{"n_layer": 9, "d_model": 160, "n_head": 4, "n_kv_head": 4, "head_dim": 32, "d_mlp": 640, "vocab_size": 1024, "activation": "gelu", "norm": "layernorm", "norm_place": "pre", "norm_eps": 1e-06, "positions": "alibi", "qk_norm": false, "attn_scale": 0.177, "bias": "none", "tie_embeddings": true, "parallel_block": false, "extras": ["capped logits"], "init": "normal", "init_std_qkv": 0.053, "init_std_o": 0.0592, "init_std_up": 0.053, "init_std_down": 0.0, "optimizer": "muon_variant", "lr": 0.00692, "lr_mult_o": 3.0, "beta1": 0.93, "lr_head": 0.00634, "grad_clip": 1.0, "warmup_steps": 200, "schedule": "cos", "final_lr_fraction": 0.1, "batch_tokens": 16384, "seq_len": 512, "doc_mask": true, "train_tokens": 148700000, "steps": 9076, "dataset": "wikipedia_en"}
Each number is 128 + 32 x the weight over its row's rms, rounded and kept within 0 to 255. Layers, rows and columns count from 0. Numbers have three digits each. The size before them is the row's rms in percent of the matrix's.

# down: layer 5 MLP down (transposed), 640x160, rms 0.064, rows 94-136, columns 0-159
# up: layer 5 MLP up, 640x160, rms 0.122, rows 95-136, columns 0-159
down94 109:112213122196130097178146076128086098114097083200139088078108136164084161128120167063086141144167170117156132146166140132197084091100094107194179145133093113125122194138093112127122108145129157182118166151119104085107147123156177132162167098122110128120140112201149125107133113194114090163091069136148148167141107185110166120088144137118158151092135099151118073109127070099129085102137085092121121097095144121137112135169148126169145162125144133081092162113056083151110149133128120
up95 101:219121134095149137102134106110125108154097110228195149128116115163163120115107090139166137151135173150179158070145156139151132157089100086148200172167078090128134087111110113181101085082128107172111169145110136188100100106117038106133174138138114148125128087133140107085133129104106120135128135126075106130186128138147118160144129123124128188094171153135074125119092157118099155106124094180134169073187172106137083129127117097113111091089090164124171144091155117072157104072172119
down95 105:053084104101121136126076130118115159142118117144138202088135150150100206166137110056115144159117116100085139152128144122132092124136124115150168145125147165137154112116132098170137103157156125098160135146199102142074095167193092160187118142118137130067129146118141116149088131087112129206047109145164160136155102123108170209134113133090104119097095105056134129132056138135117141130119133136159119168114128169187098150152115110088125151056201137110124120081084143106127165070181158
up96 102:139065146115101129152088162152127123183158130124102172111146095166095168142114136175123113165152149092145139146104139056100111141064105122196171082108122149131171085115137131117117113134158072157108152111144113124131112123195105157166127150080096096182100151104171104076088084078100157083166118134132171138132144164074171090095150139141117096127186194102169125056143146127177150124105150086103139093097152101180093088114139098112137095112080170166112217126154079095139184109138105
down96 116:205134115116200140096099152097104119093083177101146147128063123075158206158144136151138076150134151101152099167090150184095165113052183122128147113119138143119170135148129139132114105127150159098127139121099168149140164125195093122172130153097131063129125127116150133094116129164139109170114098150132139165093093171130144127113126148154108111093159155096165132042166154163127106141102082068081119181042161066096145158103102155166169091081110109101136128067167122094140156121156106
up97 094:110124162088142151115136193112125173129123118114138110120111116159129202108055149137178093188151206129148161142093178163093149149106155111101168026122127094133105083107128112111130113154086154123108099154190116093120136169127098135141135127116170138137066118083157142195188153069166161102155131165068117139128104166111141215168137110109147132091111114088182107103080145128117168100134089124115107126143150154080062110131072145134111146140107101175077134138198138127123115098150102
down97 101:086157133132140127073120115141140125108133130080064133137124154162141089098118135162140072160084186115151143114091132097132102126163098144134064092138114196178144113167062147155139116139120132160117150119134163148032098128073125174083097138118057113140192207125139118147142186124130088152092120169125163167094163061113116134123158139075107144126136181186124177179157109122155110099134068128178115112110162210169127124074103106153139100146102114144125129124076157192119139101122121
up98 112:097158172147119120143110118180188153119163188166112122158140063145145116153144151157113137126064084138133146109171086072094133104072095076114132145105193206099099100153072121091161149112089108101109126102097188150145132167095093107133132070118178146164115163150086141133106116091084141181115106181111134145192121149156089128142051136135168110127092138130058104113117150152135170096100097177097130131109119151139173121120162080066151185146150149135166162128165134138081130129063157
down98 116:116097180122117158129103118075163106121097089124157129092172075147118112122136089147111165132130132086131126144119101119174082113141116111159110155105068132092079112079131156149070165115130167121171194157119158183108084129092151071163115110126112191176149144211108115090149175086124075153150130141086169110135052155128128140103127150201098163139134128100106144091142140185126121137185107093189127135098071068192144102122098138156117145109150185108116121148101196183159132076114116
up99 105:147062068154124159155129134101143162115057115188139129133080110125148161077106112118153110173086165128102111143153103089084143113071120114158136167157149132103173153154103134137156140129162149078100140110111144133174125094111110184085106103115120089142129180108125185196124137092106105142083174130094126164158104157137102138214164119137155158093050110098137096118075118156202164116139126134095035173154158120130194162119143136114104177118144146134141084107084111144055147090113094
down99 108:112061201173114124169114148149100180122102100187162167130203075131178120118127089160168144130150146128083065136116120147079124104059174137097162132127151139082124116108117128136092138083114069095147107147139127167159093161084124098088087140089131115102081119144188137105113114137090115079136155154150131138166122147142118142151141160102124084059138159073127110088113153167102173142184188129132176151140142129147166124161156095185139149137064085101132128116168120196134092060080118
up100 099:177165111115100121208144098103102113135176148089140175116132148128100128117123082094045109142115159164120102122111138054172100064115126119114158067079094199154142148116153144163099139066076116143116135158147090127139079072198115057176171128116133121137155071116154133145096116117187155113103141126107149148206128131143172095144134119122150168110092112105156114136172133119149123137123095077130168131147102115152168132215130119131167131133130146157150135101175180108180054158134162
down100 106:118169127108130198135100164121101133103116120182115071141112122090155071051168153069164105186111140150148133093139092097064108156142157150138104120125173072163124122174164168159117077179201153152154189166176201128100127159193085121116114096124108106148119143132163085096151130153122083119134139157163132122070169106139132127122094098099056126141140137108216145081125117159148104185143168117142120114145107126135064108084089132155117146098122080117135093143125115096155117105182111
up101 102:096176172076123164181098201086085123104141111119142157138129124114176134105143135149133127137112142126104136095121149144159152123064205075173134175077125105167114150079152125145088154106093175105154148150166146151133133162122127075153131154093095159099152143147084105142099128124113134154123094071127116161145142218139104174119143134163157178116157201134091145092141110110180094109109125097100090103112173205122183110097142126204102154061105109104108116156137144079114133083046152
down101 104:160079157170170129057200161115115134150107125120081155131068089069110091117059141115142107086089111115099076171218167159165151149102138119100145106114087145106087127159061084155115111123129181136111154048117126104141112147177135169143096134167105114087148150138151125133116214137168123189123124093147154134132166145132187155117120151116158136141104128154130148167096140084112130108125082131083041089091128143081095148166163107190160149128109174126141111132148104157172124124134110
up102 104:155145111165134144128108123192108128139103105120104111096180105170136090104152140126131118191101142096156150150120123136090103120095135097092103045131107132122216132149157154160161148121134147115231075132180169124123137091039147091129135114169098101081142109154137168185067103119116140097086098092140144110169136148117159154140110094069103106099113165113117071131129146122100199119142141194129127062155107166132152142156134103156178084143152107135138157140185107093121133224112158
down102 103:156079189151126155105118137119101192208094140149141108116096157149107153152182128133175114063152060122124103179188102145139179162116102093158212118144108134130151132197132166091137121119136134116089148119097138099175130118122174138124111144139169144084067150103099106131108102131129139134112106200169096173108090128149139117139142154128160174153140088082114124102138133145115057113116113143070148150115133047122074115114105115198142122089089106177165155090103157096089063096136075
up103 088:116133118139120110129113065152070114200153083141159115126112111074137122081111105113057175133139202129137160083135142094087104122104179062132157088171132119141115088118081109109090147149147162088109110159114141114109120108099090075160077119187126134114119155200093114093134082146161096141188098037150165156127155131139082128158099127079149140130162130153044114081138151175129196153122141087120133154106116127130180111135054156129119118176121165165122135091150078132144123138169156
down103 087:142111144152134107113151132138147130147142200085106060121167144102131145080096171140118166149150092124173160144133147149131134147126175103126100115146167184070106114125084129135174147113118063133124103161184118091108143096106147075124104137181109137085161132136099111118125142143120145147193060090084131068132083041113106126142104128116188138134112240108128146155121136053165146106108161172108108131121111098154200133128152106077065174109092106051142161120190148134143105128134129
up104 108:129111123103088117182147159110152129114102148141131130142079082126183095160066094136109146137092095197123057090147157143160111141087145125183111167122136146096191104134170089084150158181148169068122108158048072088161115144107120117156122111125128084132171149114159103130132156087159129076136156126110128085084134156176105142066091140143129149065151143114097120138128084102207090122136227115098105179199150101104146083145114131081093126102108128090157115170150150103117138129139097
down104 110:154194128149081161089072088146023113117152133125147102145143130146086151089140165171103087114097088137098108134103101102187092107120153133105133138159130063129145145117135089139085150146110140106174090110110108165145164129119157129145072140143066120116162109151161164129126124169136125143117121166077126146110157118101028210090135138110133143179144136128164132149125226140146095157166150131177087106176164133116100088120115114137138101185118154146121157186076076141191080084124134
up105 105:127130115095110066158132099126141152172097075178134098145138118157141108120136177128157168114130173118125073160104134141180146140126160106142132136102186152144166138134126135095182131128174137161113166071103121109130094090107125157093102085183114101128094173120134045126174161138125078078103093194113101133133147130187161115150099150099164133118091125101096126118042131093141160140147106075180147097177136100053118177137095119078203076122116095127113103038116146100128129171071150
down105 107:096113156127110082104145129133132105087093182116143151110142139123141086189178065163137093181143091163062159124112206164154086163092145138150138103124137169068093115066122116078131097167097126164157138147147118114086165097117137170141088131193114165148118154109130181150134106118098094141170122182161094160108137130136099159133137134167115106160103128052220111135131165093046098168153153096172115127141066154112067143123158084094142145097087123107094090153177145110152102122151132
up106 098:100088168129181120112119143090178169198122132146182096152204154127106114131100129128166152126162103133142154152194120150122153146106093129112124148087132168115172074151120115195071095156129094119150133119121146133114132169076074128108166112170130128079117127111160156145116123115160061122123166103149198152127128120108093126107164138142087148069127175138101125096099103069124108113054079129130063161134097093125187190111135147145158126112164173132159045135163091147113157041096107
down106 104:148117127140124112122133164172136071181152101108128089143138179135202177100129165091129200167168143130167183112141157153102070115111100137122116164145099132060096059227139146058113104135128101146118100185159103152108081119131156094108114202122108107156103087083126116097115093151075189135070104169134088127116159125091149144108134124118126131182116169113112130109171118121133125140158151119136059081178116128172080128186123160092084154139084141105158151097141114140104102162157099
up107 101:059174150036098113107109101130122140149100065116171139118097171168132115131121221081121119119111143163143158148099226126164129130108131115156145141135166226111185107158115102082183131134165092133108174172096115109142110112076078133134141113101137135098181087217155159096083135112165145156143161108108116146085175167159073167091159097118149089121119108146120111129152107148128136104152144143126136125104170057148175136170117131128122136097144079133159084148117101126106109092093138
down107 091:177132154134136094119146166108093090085100103178140144093119136116119139151155118083067153125148128072139156132176118126171137122097189238076152106126149087097127139108113086102098174099108067172147131169152135170161157115135159160129183126121166087155162129100121113078117132171114141145086121070139110111128100111105130170151117075091097095102130212146192163085081121077096145053129123164081092155134153125124136170111157137151125053079138150155119154155134134127169161108187132
up108 092:086145149149111138107158078125151094101143109071122135116181092135128110088150096147102142079136160147137092196154120085086176112088105134133133166071148090157107059139090152133171096117084110069183129134040107175170139161113155159131137122135090140194129113158098114145120150134126152150123130141167110129162165164038154168109142111133080126122163056113112096131115135182099135138081151239148156072135148146138167132109175117088133133114109104116125182134174077151145114161146163
down108 087:040138133149097115120090173109073173147149103149103116094110182114144112072035172096126146124148145150130146092092122156100166091131131135173067157144154127159111112071127138103138099152155206142119144111161110135103115102127181125152140119132097175101132115124146103165156192126063106179132172176087064158143174120145160168052161165154117118074084121121188159093152128125124127150164120095130039141110095077189123130132148162142133082120127117142120162092121134146173141103135091
up109 097:172167193136146189160119116126154178112135104114151103100075199159160128222108104062127051118130125089044125151137087108105101152107160164094124134069122076145119132115157145085107149162109141093113103171195196182105150127138164153126117143184164154144157134096123173138095139125097168094141116072125090145130130129105118139107114133090171139136138156137128153150121170129152108107121133121168197173146160064097163134103067111111139142102155172186139119099079143107080126100099135
down109 096:168130138059138163120121201117158138097102170133140149158120170094092175098145097084093121127153167127166161131148092133123099156135128113130154146193133147116165118173157131062050124072140057115148171120168092101104141141127135113167150068111159094189167142160168141139169165151164122115118184135176117103138086147148100110122160142092103129119156074137146192097118173158094149096097094156132114140166106091000134116108121103102122112083128116060139141117120131098168107114083121
up110 096:109113158165104183139158057131173137127084169102134087054119095152159134170133120169124169188112137090202095122145199156113176153082101089154134138068117156090134178090141109134145116125108146161181115093143174186163176080135164089108133112151126100107154134079171101125111132136146116102159166117128141135174085087144115118145133085142140111127099137121113157130048082103129078127163126175096071117131114091134124103107080103138048123161122128130157170189068119090115181107122100
down110 102:112190135220149098077083138145076139107133124139125141080181112090172125113064102155063143053132117134134132129074107054157103120129184131133184138130100105145109089110131133137135152144105117132162118117095112100148152175095102158125177106162175129145162092102175111123137153120125115127121115159152147092109173149143123180139120114088187157116180188151145104143081154150144162102122189104145087141038131129106083117147086133122122178046108094171180165101178126118143110117078143
up111 105:059181170074133117144174145131101095057127149153144103128140143114148129088169136176145155160146115178137168112118100107138117112044168153128172084138121081118142102168192167102113088107106146103198126127130146165102106126092118074138143116117146096154139121123172136139107152110177105101168057119064119183098103146131085080091170163120157108149173140123117116052109166124158093141130114183197167161079103145103113125141101130148162137043126091125152152079078161169110104150127144
down111 099:238092144101167145123155106136177145114173105106167114163075129157133147100114160108093102083128185125147160180097143131126178093179115078079139142117108133083138159067108092115175119170126091070134119167187151105100153111122153166141144165164053105115138175163100136109139026130138120093142160117134115088124162161126144145113142117148122071129114147161090121188128078161098140125112101070119133098131158122040129075117134090118112100128098180172110137124130121116143161127174178
up112 090:101118140116118084157147127159185157139154131116155084052150115129137134122114169054140092071129158092089151172087083142100137097120176122136135089098102159125152123181092095136163112134149163081160083163059168103181072141198113137065181131128156145162122186094128167215179146124119100156112082172125098079118078134129118105100134145071150119114163165105175200126089139122172151128077116149103144115102103164081131171123150122146141095129144091141132105105108139184149146175130127
down112 098:144120107102139098099094123134074161111073155144160164128116067130144117160118176067129137176132092128134160154147148110129092168120155104190109159199150136155155106123113157174182169093103162118130136121119101055130134165110093106060080117125108118126087137143133094172114137112062188143141099069073135143135126144165074082162126160103122165182153127139161162093089148080136181146112124146144152203109186127078167109142130119066211112141141115137076078153130124104160076123095139
up113 105:132106193120089109145031192171098162118149078157129127137121124147101066115123098139045116134149168049059076111136087099101161100150188125160152095180139120106129114135135079156125213100191122183095192081125114152135106116147147133157086106184125113112161080104131117137114130111142152109159120136155138177130141129145147099120126116104171154117125125082145179132126154129159114149157149169120110162124126211141111123113192113146096135135097116171152134066176117092114089091113160
down113 108:173089084129133115176149182113050134115107139119169123104081142165153183117100154170146081142054141108133161149168073122130048173102163138132111122118148133127167103010129152164144098139140118093156157110128135160099129123119161126177159151071156141128152163145111103077121140156144118102145100102140147013103122132128130167137131082119115072127091153130109094106164147104122136116131132139174149143163135055135069102093105152091093154128197161125181121127128111164121151194127149
up114 098:102139157139098196130182072186163124099092179152148095122096152149107101136069085122125152179138092084123131121168117163050116077091133085148148137094114134137204109135099079102151080109153061100159143118096155129155122052168110152152163114108118182176174148128101124099151142104184129137176147137132132200137123138098150150124109072124119088108099146093074107117131098100141158149138107086107132139142158184135197091085145106051107109152149109090141099153107132156129059154145133
down114 104:154124095154130163155142190128122112166160127100142170118087081133111135111115131189142160146193103164188141106124131169158123097125113132129124125151094161159147090177106115124131158147130144101119113116137125171139101121137093116140098089130169188191129136191135118208163072125114122115147143068108094132157087167092102112159105074068167040109082113109129170094127101113071136106075085094118161143129167103028147082096151099157130136125127160155117132132088059193175102110119175
up115 087:187116126058109150142086148122080152157138202150098118141103127115159116139116157129119079139162094133120080113102134133149070134129156138108124118188113122106122161123108222122120122146090174114137120178089138151107126098174063160157175158107085131105150080128124188139132111100136116100067145145078105111098144180150105162124169111075128151132192152149159100131115131127123070173162071059161150145155082077103158114189152126153115111129095106153072159193197155143109173077116138
down115 086:119146074181138125141120149127110097131097153103129103104116162153118073112086105160092196111116076131144089135147150115120108111145140101168163147138138138113097104135091159154167064114105098108088069157110159130152112106192108127146116139088095221134125080175217156185121217131136158114153184140084134101148158095134131177169099063131140136101162149163128108140095097117087053114155124152147069151134137092137146128125134107124157073163189111135068127111156138098127202094087126
up116 113:171119177115100102081128113098170139180086130120078157118134165111108154138123107094148136099106055148115146170065132139101189186067127073121123107148141145176186121127182102108145131099108195129124147147104103184131132151134095144135124152159113120098122164136156102130179138071113108189192157033162122112138086078089061140122125141104107144107121087161171121139105156113117151141114177126107188157165133074121138070098099086086165137063100162138136091119173140128075152139164136
down116 098:114129080153095176149158135141103155135115173137118135135156139182124046082104137104144155168121123131127146107153119119135058194118061168172081198181132132101088080151135148090149092082083179130173139109165144103099168133114127153171104067140129156138126116097090109117120159132109128122160140191126118132128152164145180143082118111088180144170085132096091092155117213133110112164115167127149088166187150136090127136127133061095194108101098106108120119144082072126148069099079136
up117 103:120110102107185145196188150161176134167158160166139136152117105155110102061106073184119170163100144135129122124164101125121130109147138137127091110101132142167117130143147137226107145091125046167113128076094145140165156141139084155155197085018145110067119124111142228099122150059127109102135176128135106130136130107127152102195118159137102108109151133143111103140102065142163121102139145113190106131132140155141126129140163122134109112153145058146149101137176130090076151088121132
down117 103:120102133108148153118141137121153089156080115116108130162131182090128135118139148146120092108107116118121197131119094180163124178094119157103143119196130118139139113162144132155165100128100101155102118084077137121165162098139124185137099196130103186180124092124166096128195078102186125173176107108127101095153162078145087136082096054151085178148096162140095099093155119144085089147105136156126192191040154131109183113177124120144172067132146141161099077141092108102143073126108097
up118 090:177134137169131154160063128152121147156136126103104092145119116132114169064206117161188071137056113103119135152153128144100154181127106112093112162102150190100180128086157153148097072117166143118121134164133106090116096158162141099126170070156165111153203129124094122167108090107119107158118111121130133094154112120145074165142095066109107169075130139114099129152134122145122119116117137067118037176162130151114125180179095177178163095101161161099160054176152131150095111115090102
down118 089:119164139116144158203186137069143112114132128167153132091180128160179119112084140212072121096129142153125152131141106114112131151157147110129059168138085081155155086176093120143130149171147104091146109112156132101135099154115142119139177172179108128102126131148202078052129131115156103148129069119121100149106106085059148102107154141063107112104103148192068141142109134056177081180152139147110069132153114159110159117082132181147156174133126118122080125125103092120131188084124141
up119 093:159112122131122121090091168150124164135100171182158179077154102103174155078071107159153070143139076099144083137130117128129143133082188122139198092124132190140152095186167113122095167117135114100099196151117149128080125100067120174099175092081143134144148112134114104120078157156091121086116098146105157162158169114155119106113121121099121176136142186153178138154106121202179172102126157085140046123111116117136140087151084152081128144171142114199118103133163133075109156133076149
down119 101:130177151089147139135049124157130120139089109124141134136148124126128143144171132154128108118119140142225098057114155184132144110127114170119128179037131141115210128094174128136150099111096106179080163130127113118169145121082160135067138139134153083123128141132140095145061149110118147153126099099087150108132200138185148073143137071192112100096172108099153144124087133126070086122119103087125075148106095156170111128109165137151180154056134086124150093103197159173120134100093159
up120 106:137072168098134192079082127174091145139165080107118098103114104138128171144065109169099070192179140149142148078164181120139145172132084142132079200125132099094165141107124160181148113160137142132154150073234083121106118153141120121123145100197094158126125174122148117101134103095114080107103135099137167097154084153126126074118125127131076117145173142117112176174133172142137121090121176108097147153115165132126092153197089086138155135190123167123079103118126134144111150068103135
down120 101:130123086077126120144127113159142130111082153081184107097101120128148068099138190114172174160197146141125128159112097169080143077113132083139112130139153178148071134112144126129113125136145124153148137111155132119126107078154108172146140118105083066127105129075091200061131121170099198147140145133089088079081091159110142185143147144135084086113096111126186139170137190098164114120079077152147136087129197145100127165140166121151122097148179171150085167157132099179112064109184130
up121 096:111118120129179154133170145148092127122131136118182099091105104191107139118153049153143106096147080072172178147156074156112150137079108113100140210136063122155102104167163151109090145113093196131107147102074157076137129105092075146205127068104091124154188107121098119136153102108149144099119135154080091128100096108135155067151158107095132116177147122111076123122142112152115094142167141141150094179074116186144156141160117191085165151131111120138141092195162158133186132121107099
down121 095:116156094109112169165120173138156134118063149180142134139188216156076098096078135103110118104116076122130153143084122143115152148172115094142091136160126131038088134122151137182153125061145111151118130162192132121041156131124109110118145130085110164097127106132120205148202108104120113183171123096180113068152101137101110172127148152099140135134135147149231129143140125154082108103110100117097101106186171122130103151107144095066113139111126151063111135137126124141152098115179101
up122 093:121185072086126097111139134158141095111168125138106159092109154127123195184142155039195124100065114103139133128105097127089152175113095088146146180133127120086132063125143053135102122142161173163109101140192132143134150126187085134124151113074113162142156131151066148182120086120104099146142102108123187113104180190165086183152102080112162157155135144148136137109105103093200126135120143144103133185076151178122099150164100178138124132127077129084168128106091131099088113114156133
down122 095:084131196149138145162134092080140195100137095117118100066124120149159098141093117141149102115167111096151144135150167111163164122109186145099181104127141168089107178124066099081136180154084075134120183083114098150068126128126143122085094179159092071117085131161089137130139127131096076116079142140157097116159170056158165095086134173120158130144101177176121119145202150113091136160155131113117189136124167104137181112113151084143082094118102099195160162164149125111100178107124144
up123 103:113108171085115166113138131132106108084101154136170091129088134205111148120094148073153068166109143088100142159175108128113092104089106147110092076108126221118164158151159149152147121126137112103147098099108134130180096145178054138111154097133049102078155122122123144101118152141091076099074108159159151173107090153134159139106113154115163111126140161137122108066162091085096134129134143202188147110143138101164115129118103123071115174157177168176142137140096068134109205079097155
down123 116:108108066150087101148132160207143111111113144094133117138129167151183108116113162085083167180176099177152106151149085085090131143150044202181124207108119145171168159082083113148106195156180166082097158149127107159106129138120156134140172096103129109133183102097111166110110143135160136129123105122105162098112074141079111133128147122125077095094155180142084108182115139107107151061090123097138075095112137122145146147132118147098069103128116118123156144079138121187154083155105172
up124 113:091142102148146127114107170191102130068086068145158155105078138140065101118153111121089156142125100103108133111172130198149057066124125087159142105121110158154130154133067127187099149108179112109157148125075094151214136099181100137158091129123077083093159088161101135180184071102120099155086131110088159162144171123133130143078143153132142117142108137152084166048086142160163103102147150076133166102148147122116120108137118177172134102119141157114115152066110157112186163145149129
down124 109:124124063158145162140154200159081138118089067129117132102136120139084175153083153127112134159089079114147079081144150130181129111124224185133095087180141168148106130110132108122114104143139133073120145154098076126158117102178125113154095105079095121124138094122125148084163183124149092101116153101101135166096154156155176122152170116087111023134102083059150136071159121166161095158142168128081195095140115131140175183141118128149175151155124097064127141124141124121115123149159095
up125 096:104179090058150121141175150051130163200135046170125082140171135163092130142117145152094079172115127149073130164129091120130133109156137141138189080129168096142126140102114080154099185130125103121116130163125123158148164135077154132149149112104065114107138124126106148184136127175155167071153122138159150139158088103067137132159109128161124163141082164097100172132131131123125094181136110122132078120096122128135109068106133154127181151124122214139128097094123064131183203064090109
down125 095:148128075094081158187122109149154077126143148146155133115088172103170117055088166103102147132104125165174167164134147181131142158153045132165104159139114131161111190127141087128081132105133202132121109087183147121128066123076102106112108143086173148098164151134065145125164117117111162104111116125122057112145079199165197105135114065118118125076152183137139118112129145094127140098130067072160062145106148105165141139144155180131137153100113097070166130108114138176099137122126142
up126 103:131116114107123171080108131172129148108166102166137138107129156159129163113054195117120154193146113113117112155097123137116148158071114098115128084140079083112120093083164130121112156087129078130141136120161167127124108099153160144145109133141117135127116168193037131122161119208147129098182168187121053143164107136201124136113087155126095064136139112163106138134097142087144103101154071151174146135115131183153122198122136097148105089070135164153145136087122199073088170074154120
down126 112:132164110163136095096122088134085121179151183127111204100137140150146116147127119208139116143137151166133103181105081139139041147178096140121108100119128165135141148061125113199140104076120115074126124151126107136141116115126070127144202230148138110130119143096069153131102079175119163152148092166144185215135145164121118123110129114110094122140107128138104076146076130189101087122107104131096105120107118131090104115095135073172096161086118089194129134104141092150142176150163111
up127 096:121102152134119119066135086133086159164151127119123135100197072048125148140145119151159127110138139141069149102166091144046138024158142130128127147131121132123147145155024103148116132125099133130146129095088118114147105134158100178121113097126147159101145121107154111191132123114175131168132148143133067142139147209093047139148151141087074125113176198097152108107121144158106146188133123164182171108147129123177138108155136112139127141100129086204136064116123142091092156158149173
down127 098:138147183091135086184097158154073153120131093160146063171079141124100121092118067131180102157091107160104125145112123054189122110092132204183093172121071110117131096121189085138074129196114094092154135070112122145095163107171187107150131157129087121122130114126128108127155121142165149174096161082129081126131155161124228167133117210152104138126149122134103104114172147150107088144153088124092114142138137126132142126153219142100123111104141112134106125137104103092170150122100099
up128 094:108145091064107129144135142116144056138124162119126154149113184102100131098135086105177061139156149121082114079095157090116178140130167179200139156164133126185186145119065147112157090123122114127135143217093126119144147157106118188070117132166149086152136139150087127170133101138101125081133134102090160130140053147105054110120107099097176173127192144184084102126119087106153127148123094124118127117175113095178165138106124152115127099100133085122135101156163132129202122044125147
down128 086:119116192171134114139119108130121183164158089133099138145148127139092123092133102181061144135111053151133181131120152109162050122090120127131103189108113129075127111129141102178102140124105178076129077063147167145069127115150178088179061109135136100138155123081123127105127124158141150154095114167142195108147134122150138159109126168136126135067112150092089100157085130089188090166120117203087141119053182150148096125171097113179144119112176142114107129125096092116114157206121099
up129 099:094163103146191113104087165121211131108168152083112111086087166119142132116088110140198087140113131117115128122094172158107056162120167119101164126123208170112167132113119080137153120091058113191086076142097169115161116142140110204154182137183146133135125113122142141068145138089083110102144089174173192154139079134141119154126084112122085091134181084126174121125113152115167134133119172127170129079141133101180137140155136111100177111125149140125134151194090128122102155070119150
down129 094:167105077094119172149152128113116126081133118149113061150095138171104135149184091199093178150146121141119173200104146107175118122104087159140188172100100133095185152134149225172107155155126159102102094115141165098125116136174193100095104142097110172147097116140081139099104098085135156184105080102077136120131189171101145094145088105111145125145159139110116133157116122107119112126123181139151087132112134063076117131135125110107122135068141199105085167123146106151068171159073111
up130 119:079157123141168107085163172226141129127133096175149172104196162116117078124085121149079125133147151143139182158103127138094132162140155109099173108153164118155124102084099076161127084093170140083186096149155124170094153117164107168155113157128119143102134076111153167072127089101113107144106144132111083168140111146150133127119199108080132126142110117141140134151123109097148155101112115104137086117072092104080165127192168144126222087223107129169127158084155102126112103084099171
down130 098:129141149096137126112142104149038069151121094095165154159148090129093145085150141108071130160136108087107117105130060111081125114085173139120088148149151148187129149141071105125083220193164126130138139097158152181134075206158155193124096076100125114112131074150155129117095153128139079111130152116135123178177203159179117153141084137157121143165113120157149107122168118149129121112117113130197126097167093142166042102118101135097120139166138135145073123133092104108177149152097143
up131 129:050149142140111137092124121124130178145120126124126111137100107137124109152081112100106156129133122170094169144074129120165188137125076158167140100090213168146152140073130082075096076137151187140097118087082161177140099132112094117075033085132169118113144171151144115104143142101097116175160130151123116134128214137159104133146124183108147152167151134087145106131088151084120127172107164145129160125174207086108104133164090128078131131056136131153140133125215116115126149150074158
down131 118:094157122197120122140071097068141135068119176122052139116093138154155111121119135157124157129073122118092114160147107173154094098122133159151103141085148128072093116095144135043137099118162132130139143124151099098205102105129099132173083090164101124119183148158088115150121110118172157133130069168118076163145161171128167135156111161095149133138096082090113117164100159069104138190170161150107081148173101135113089158133118096158146119109114179156146187131188151141180071195084151
up132 109:205130141123136181203110152158096176117170114086145101165144115143167116079134098163112147117140116157074110121080194169153166142133079123139128103155127164114121116128033166126133178056183160095156098142120086120133168075108139183125117109149102090120087166095113079163170113186119097101102131151135090092093148155116142116099114088160171126140139185111122126122084118181169106148096132190181147175107111155155131074140070105120161159091107051129124084125142100140129120116126125
down132 110:165093113078110112130168117118127099148120089156141095087153126115088117152073122090130075094098116107095160097124183063108117112108148119123115132103100112147083041154240049077108105169163130147144147149113143120122076102153135111088083123082158162183080164184130087116157083114153119164137152112188139147185144145170158168174124114169146182104174086091149138125136131137096154152051115139121146131124147123122173120173139134128197156136181142141118153184125154126110092128102122
up133 108:169094131108161117241085152136141112164154080091063113126132089132116146136029090103113088143140165141185166066124120142136167234156091103125097147162163137137129137139136111109067145174146108159112131184166177196073151169134083096099153065103078113104149124150118140171158110116104094125154109133101163140136122097174133098115146135107120142081134092143166137081074178109136091118109115123114152126200137127138099137131091094109121142140114138151163165115092127175133158140154130
down133 110:155133111099106102154095110167131141134142075160129133161101119096161146158118130123127087134155168152135112107126114211111116079150073141143117133157121134111117149151090115137101175148147144193118160112130171186156114095148053129084112112181099141225132165140097122109118123108147086139108024128121126141157152141144114154080127143085133172148194079120150195096089168110123112074123087102125184097197092143156095146124144126110151092154118145117052085108164084171061091168104126
up134 103:195114154159081119143156090182173081155173137113086082139129142176157124073146151094073163150136135171157153120135121120065132085170141093169113100084153138120155165105126161121122115108132160127196124117094160115188108130071094110149170112113074129085098167150125130148141141109126126178142149144132118118155081158100099078083138117107111125113105138124106148172173094142131132103122135169110122126156176123155086184089148000135188164158119078082102159118077134126154164168094150
down134 097:122106154176051142081113140093120123120084160110162112088160142082137125136133115074163116176082119157112159211105083133104121086066094166109085118154112132122131146065173136104084123118117137188114143183166088137128112100160125196180129116162146097108100126105158114123098188142165167152122157143107114114075105132097150160112149180137125171114173109127215209164114080106169085136211177098102102101099137118147117118111125157142092130108156130069091095158131144146098137151154110
up135 098:128155172157102174119171106117159132143118113126082121166180096136117110161197110155119183148197084126109151087113104102096192122138069077078135166144122172111110128151091151125144107141142186165103121100104098133108115159124132080098117126089123071144110161100159128176113119123158112199074087140105083166152162155121141117114162136097173113164205125171124131073167108136166104121093120118101116154098131139092072054123144160042152116115163147132066115145077109062132174156152139
down135 102:098118161096159128140125130117079108122056117164101192141126165136147164132112175069111072110088131102113133098121023105218131135142104133135116118120159134119166116119203124129148178125097111152137094107097129093116135154124222159133141140107147116120114145094098123140098114141150120117113118122083160074182130095111148170147121102123114153139148110151163158070175076140137041059087110118174130158098104151120120170114146145178150073125180118206173110159136108153131182107176111
up136 110:172116147106173130127125110069115184165142168156091146147126181128186102163126142111120153128114103050089138125046128168125130113097189097148133151166120094138166157106102120125092093150104160119065154137111131116113099178104153068150142117125096118162158144111067161088089111126128151122133199022122116144108117122054170111091119115115205121128121110152125125077111104087138184110115136121181149133158099185056142157176116144109121150150094124115191175134143187122149139156113098
down136 112:172091163136167105088152101115076116138131158136153163102103084093134143078156160114144108174142140110051166129130159141066093116129118094144068111115099178162162169127105112099095078128095159162118094191116103165123098108098116115118131114092122139166135154129173130171117096188130138130121136099151137180168127190124139103124145138153116129073163044072088093129123090132095171145140152120158170148106097188124110146102100063131174059141125121142235177144121117118136132209155114